python train.py --norm="rmsnorm" --init="trunc" --init_std_up=0.045
Each number is 128 + 24 x the weight over its row's rms, rounded and kept within 0 to 255. Layers, rows and columns count from 0. The size above them is the row's rms in percent of the matrix's.

# layer 7 attention output, 224x320, rms 0.0893, rows 100-148, columns 192-255
size [ 89  94  94  96  92  91  92  89  94 124  99  93  92  95  93  93 100  91  92  92  88  91  99  98  92  89  96 108  93  91  93  94  89  89 268  95  94  94  93  99  90  90  90  90  94 224  92  93  91]
[[ 87 129 144 107 155 159 165 117 102 137 136 135 125 103  78 116 162 134 183 119 118 130 128 100 174 177 109 127  95  97 134 107 127  90 203 127  82 146 135 132 137 157 150 145  98 125 156 157 169 108 122 175  89 108 141 149 105 123 114 129 123 114  77 135]
 [159 107 136 150 124 177 120 126 109 134  96 121 160  96 123  89 133 142 132 158 102 132 127 124 105  90 110 191 132 197 138 129 130 133 181 152 129 115 142 162  94 108 169  73 127 126 130 126 136 114 126 131 104 153 138 146 134 155 123 151  98 123 156 106]
 [124 134 113 117 120 153 118 125 154 130 158 136 157  90 193 162 151 156 124 132 150 109 136 145  86 130 148  92 151  91 120 110 121 119 123 147 120 148 143 131 100 151  70  83 105 158 146 158 103 140  87  35 127 131 100 121 131 126 161  98 155 136 149 141]
 [121 151 143 129 135 151 109 112  87 102 143 155  88 152 116 151  83 175  94 128 148 108 126 124  89 141  93 130 132 108 146 117 112 116 153 126  73  62 130 130 147 116 115 126 102 154 167 129 155 128 134 137 107 144 152 112 137 138 133 141 131 158 149 148]
 [143 149 108 139 146 123 135  88 142 124 131 128 174 111 139 151 165 135 132 148 139  77 119  98 130 113 114 125 161 156 132 141 117 101 127  92 122  60 165  67 133 138 153 124 132 147 152  81  76  91 130 189 146 135 140 120 121 143 120 114 117 123 143 115]
 [148 128 141 117  98 112 138 119 153 150 155 162 133 131  79 120 130 187 104 142 108 160 105 133  97 122 126 162  99 100 146 109 160  82 167 120  47 130 137 123 127 141 101 156 123 170 191 121 120 113 132 147 113 122 153 147 102 121 174 110 130 121  93 110]
 [146  90  95 138 132 112 138 125 110 108 109 156 133 153 123 136  98 113 122 122 122  77 130 135  60  91 132 130 126  75 104 126 135 120 113 120 108 148 140 116 137 125 139 156 114 162 155 150 119 176 150  94 160 116 134 120 156 106 161 123 151 135 175 151]
 [ 94 108 149  68 116 118 116 123 121 159 106 118 154 118 169 145 149  95 109 115 154 141 150 169 144 141 126 157 164 117 115 111 139 156 125 123 135  92 155 100  74  71 120 136 124 114 128  91 133  90 146  92 121 134 154 121 145 185 113 125 152 135 143 137]
 [121 102 120 160 151 126 115 149 159 146 145 125 145 178 148 128 130 102 127 162  97 157 151 138 100 131 118 198 109 108 141 169 110 113 127 148 109 129 140 115 133 144 143 154  96 118 120 175 141 133 173 168 114 114 137 106 160 108 136 108 175 111  89 117]
 [ 63 143 153  98 101 136 120 142 117 115 155 135 135 141 149 125 119 125 123 125 108 168 106  73 145 137 123 111 136 141 156 125 114 173 137 125 139 129 122  76 162 120  96 166 162 119 159 101 116 138 112 122 109 129  71 142 135 132 148 183 145 134 132  78]
 [152 148 117 120 133 152 132  92  91 133 111 117 129 129 140  99  94 136 125 150 132 136 114 117 134 168 141 126 143 119 143  96 155 140 128 177  81 176 144 187 128 127 105 168 141 178 135 143 133  94 193 121  77 102 125  45 121  73 107 197 153 127  65  80]
 [187 134 106 101 134 166 125 134 180  73 145  85 117 128 183  75  95 104 139  85 137 106 142 111 123 151 145  69 147 121 138 115  84 125  93 109  73 110 153  83 105 139 162 110 130 118  87  95 133 104 137 123  79 145 110 128 126 157  77 131 120 130 128 105]
 [129 127 116 106 158  73 125 126 120 133 135 130  88 144 133 159  90  57 141  83 127 148 128 125 107 133 117 107  96 153 130 131 120 136 157 149 174 180  76 118 160 116 103 148 115  97 113 123 156 133 124 117  99 145 131 125 123 135 125 174 153 129 126 149]
 [165 153 143 139 134 138 171 154 130 143 135 104  99 150 130 137 147  86 152 124 121 114 113 121 124 128 125 125 144 141 156 161 145  90 154  82 123 104 150 122 132  67 138  88 137 137 162  92 128 131 143 131 134 128 148 130 146 110 109 115  74 135 118 138]
 [108 142 154  92  79 141 143 137 142 131 142 147 139 126 104 141 159 108 114 140 131 132 133 155 123 114 105 133 126 128 112 139 121 118 152 124 129  89 161 117 100 118 133 132 103 110 132 161 114 134  91 103 152 138 125 163 140  75 127 119 101 131  99 132]
 [119 131  83 133 144 191 155 150 158 104 120 133 132 138 135 120  80 101 141 127 138 137 139 121 152 151 160 128 130 109 149 128 101 131  85 108 181 117 107 163 150 139 123 171 112  80 144  83 147 123 102 156 143 155 133 152 125 134  83 142 116 108  91 121]
 [136 105 125 165 120 145 111 150 139 139 121 132 158 141  97 137 170 145 125 114 114  86  96 136  54 140 149 106 130 121  86 149 123 132 131 144 116 143  91 185 125 131 107 125 126 102 118 137  99 107 114 108 154 180 128 135 139 152 162 128 157 143 156 105]
 [ 94 143 162 109 138  94 118 181 140 153 101 172 186  95  78  95 106 154 128 115 156  79 159 131 181 124 165 122 139 148 114 125 102 146 130 100 176 141 157 136 108 108 116 140 149 126 166 120 142 130 126 126 147 134  98 157  79 146  93 128 126 111 152 123]
 [181 156  67 142 158 118 163 151  95  58 149 134 128  97  99 136  98 131 111 138 120 121 134  69 126 178 119 138 172 107  88 152 111 144 103 101  62 132 156 161 147 151 113 119 140 137  95 108 120 124 147 128 111 121 142 128 124 110  73 135  39 110 157 164]
 [ 88 119 127 141 118 125 141 131 132 204 125 137 120 120 139 206 139 140 152 136 134 147 110 129  99 119 136 145 124 101 116 167 144 152 162 147 175  89 123 125 102 136 146 120 100 116 134 119 102 163 127 116 103 100  76 130 123 134 114 137 112 130 152 130]
 [107 116 136 115  78 131 105 127 174 147 118  87 159 112  76 133 128 114 119 213 149 155 169 128 127 131 109 175 104 141 211 135 109 124 108 121 141 108 159 156 127 140 149 128 120 130 147 104 145 171 167 122 124 139 134 166 117 126 169 129  98 126 129 148]
 [119 123 126 142 103 126 145 115 165 128  92 139 170 119 142 106 145 109 108 121 149 129 145 119 155  72  90 161 177 124 162 117 146  88 108  89 143 107 129 137 106 118 209 146 108 113 109 121 138  94 153 124  76 133 116 116 138 147 130 131 116 122 101 120]
 [134 120 108 122 121 118  94 101 120 143 126 141 110 102 119  92  57  44 132 122 116 152 160 135 128 160 132 143 128 145 147 119 134  70 115 132 127 152  91 110 102  92 113 141 101 113 149 102 148 132 123 134  75  97 109  90 149 109 114 177 174 141  67 121]
 [104 160 164 121 115 117 120 161 149  81 130 150 137 129 139  85 105 134 141 156 101  83 123 129 148 168 154 137 105 111 125 101 122 128 105 110 113 146 106 130 165 129 130 140 122 132 137 125 120 129 113 123 107 147 163 152 135 117 126 114 184 130  81  96]
 [118 129 135 175 119 129 119 117  75 128 129 179 169 152  72  99  84  98 125 156 155 110 143 128 145 158 120 160 121 102 135 167 118 148 133 122 173 139 107 140 159  96 122 185 139 104 108 140 136 110 104 129  97 120 142 144 145  90 156 122 124 113 146 118]
 [127 129 105 131 141 164 118 130 126 102 105 121 128 137  86 157 111 139 145 127 144 139 150  90 102 145 177 125 119 140  87 127 140  93 164 139 137 135 146 157  98 157 135 147 135 125 148 148 121 170  79 134 123 122  96 138 111 121 163 167 133 125 122 143]
 [157 140  84 170 140 176 138 133 134 192 124 150 120 152  67 139 119 115 119 125 123 101 143 112 103 126 160 117 114 173  97 116 100 144 146 135  81 166 144 165 115 125 157 111 132 156 151 182  87 126 135 130 119 105 131 175 141  87 149 121 106 153 181  99]
 [145 167  87 113 150 123 150 175 124 107 140  92 133 120 179 138 115 142 119 106 147 116 139 148 114 119 103 153 129  73 104 106 150  97 136 129 112 132 106 123 137  87 106 108  80 129  86 115 115 154 103 117  94 143 130 116 162 142 122 130 135  97 143 140]
 [133 160 120 136 100 114 110 130 136 121 133 142 152 138 130 108 155 157  67 124 131  96 144 113 136 168 154 148 130 164 125 115 134 108 148 152  83  82 141 151 125 119 143 131  81 137 127 129 129 124 142 118 110 144 122 123 117 149 148 119 111 152 108 160]
 [157 125 110 138 136 118 105 101 163 115 138 152 122 115 134 118  98 112 122 158  83 160 120 147 156  58 149 115  69 151  98 130 109 163  83 134 133 107 103  75 141 151  80 145 150 166 152 127 124 110 147 118  90  90 133 123 162 164 118 136 141 113 131 116]
 [160 134  99 128 145 126 138 140 146 113  69 138 163 158 146 141 115 131 132 142 148 117 158  86 145 167 149 143 112 152 120 159 124 144 133 128  90 112 137 103 156 125 143  95 128 135 128 160  93 139 172 152 141 107 137 107 146  97 107  88 134 108 113 107]
 [104 142 183  76 144 101 154 102  72 115 115 110 107 176 105  87 144 143 127 162 123 134 114  92 130 119 126 123 120 136 146 121 119 118 126 118  85 146  98 130 153 106 182  91 125 135 134 122 133  79 155 111 114 156 133 120 155 111 114  89 106 114 101 146]
 [139 128 100 101 114 138  96 115 133  96 174 131 129 174  95 134 165 107 136 154 139  85 121 128  93 158 128 124 127 134 154 127 153 111 131 149 111 115 130 113  94 133 138 117 102  99 147 102 153 107 137 164  72 158 115 131 118 121 128 133 127 135 148 133]
 [115  75 126 172 149 114 117 138 127 134 120 122 181 109 133 154 114 134 138 149 159 145 125  94 140 112 132 149 141 105 110  87 100 127 177 183 180 118 148 112 160 124 139 162 125 108 146 179 150 165  77 118 121 113 165 115 107  92 116 126 117 132 109 114]
 [115 137 128 141 112 155  98 106 127 124 154 160 146 107 134 143 123 102 147 129 138 105  91 100 128 170 134 121 164 135 155 109  80 165 145 150 106 145 145 147 119 128 136 137 133 140 135 131 125 127 131 137 117  90 153 124 120 106 120 173 116 197 104  78]
 [134 202 108 155 147 128 156 153 147 166 140 126 135 159 133 101 118 117 143 140 125 140 143 131 110 143 140 152 113 161 114 130 143 164 162 111  94 125 138 146 107 109 144 142 136 139 109 167 118 142 196 182 147 123 156 133 130 125 146 119 160 151 113 116]
 [148 104 131 133 110 157  99 162 131  68  86 146 152 116 106 135 117 128  90 151 112 114 165 115 171 105 118 122 122 113  99 128 105 145 143 142 159 137 132 134 100 113 159 121  93 127 142  88 142  88 141 154 139 147 144 144 137 143 120 145 108 136 122  91]
 [121 158 121  94  92 112 109 160 153 164 116  95 108 131 125 104 154 127 135 107 127 158 128 170 125 132 116 118  72 174 115 104 123 116 115 145 128 106 119 120 100 166 118  67 105 125 162 120 147 123 110 110 129 177 147 161 108 148 137 129  97 126 179 144]
 [116  89 128 161 136 123 136 144 148  97 104 141  97 149 102  95  94 113 125 148 147 174 120 105 164 123 147 171 101  87 105 137 170  80  81  94 125 104 148  84 140 130 129 208 152 164 159 152 155 107  96 154 156 116  78  97 145  96 135 150 153 108 144 124]
 [138 105 142 141 123 200 109 162 193 130 172  99 132  95 137 136  88 129 149  94 112 153 105 155  92 114 133  83 163  77 176 145 142 115 122 116  87 100 126 168  87 154  87 151 125 173 138 172 113 137 129  87 156 123 141 131 175  99  99 151 170 138 134 114]
 [ 66 102 156 133  74 115 137 231 111  93 139 147 103 104  76 143 132 136  96 122 168 166 121 101  88 139 127 149 132 107 155 118 124 107 122 128 165 162 116 139 144 100 106 116 157 130  97 201 154 130  83 111 150 142 106 113 172 149 159 111 127 126  75 151]
 [110 137 112 129 155  96 141 112 103 143 113 136 129 151 132 111 132 139 181  99 105 153 130  91 133 125 118 123 141 147 162 143 130 115 167 143 131 178  90 167 116 123 114 134 153 167  98 140 107 107 139 144 122 123 117 183 148 109 139 154 191 129 118 170]
 [122 112 156 120 135 120 102 149 111 139 152 103 126 123 165  94 123 124 142 137 136 124  99 101 127 174 144 159 117 137 138 162 130 132 115 126 183 175 129 111 104 115 157 177 174  85 156 120 134 148 113 174 153 120 122 128  91 146 128 139 168 137 194  86]
 [106 110 114 122 159 163 123 151 112  94 130 173 113 152 114 114 147 125  85 134 132 162 121 128 146  99 135 170 149 102 130 134 124 125 110 150 115 136 117 171 130 150 149 117 124 111 121 132 121  87  98 105 140 158 128 178 121 109 144 107 138 133 115 132]
 [ 74 148 110 114 178 125 140 105 128 106 119 127  99 111  98 120 136 134 103 141 122 122 114 145 133  91 101 115  71  93 101 135 174 140  71 115 145 108 101 174 105 122 116 148 137  91 149 135 136 113 121 136 128 134 131 129 125 102 163 142 148  97 192 136]
 [119 142 124 138  95 155  78 104 129 124 153 164 147 101 136 147 114 104 149 124 142 107  96  98 123 169 139 127 163 138 152 108  79 163 147 146 105 148 137 141 115 135 138 133 134 141 130 136 116 135 124 140 128  92 157 119 117 108 120 169 116 203 105  82]
 [152 126 126  91 116 146 129 102 131 120 111 141 106 127 121 124 103 110  94 110 121 142 135 122 151 167  91 137 152  91 134  90 134 176 137 121 128 140 144 121 128 136 100 155 135 188 191 145 127 132  84 111 143 114 142 138 156 133 109 130 148 101  83 163]
 [ 85 154 144 126 128 132  95 174 163 119 119 124 166 157 102 161 126 162 106 148 136 100 137 169 120 151 112 162 135 138 125 174 139  90 125 128 102  88 119 138 199 141 159  93 100 114 162 127 116 118  98  86 118 102 118 141 207 109 145 111 148 143 145 147]
 [146 123  97 101 150 120 127 111 129  82 118 119 118 116 120 171 168 106 123 132 128 158 160 118 106 162 159 117 120 121 145 114 114 130 110 147 131 153 112  68 122 148 133 154  85 113 154 142 164  88 113  87 109 118 120 118 116 103 136 129  94 121  79 131]]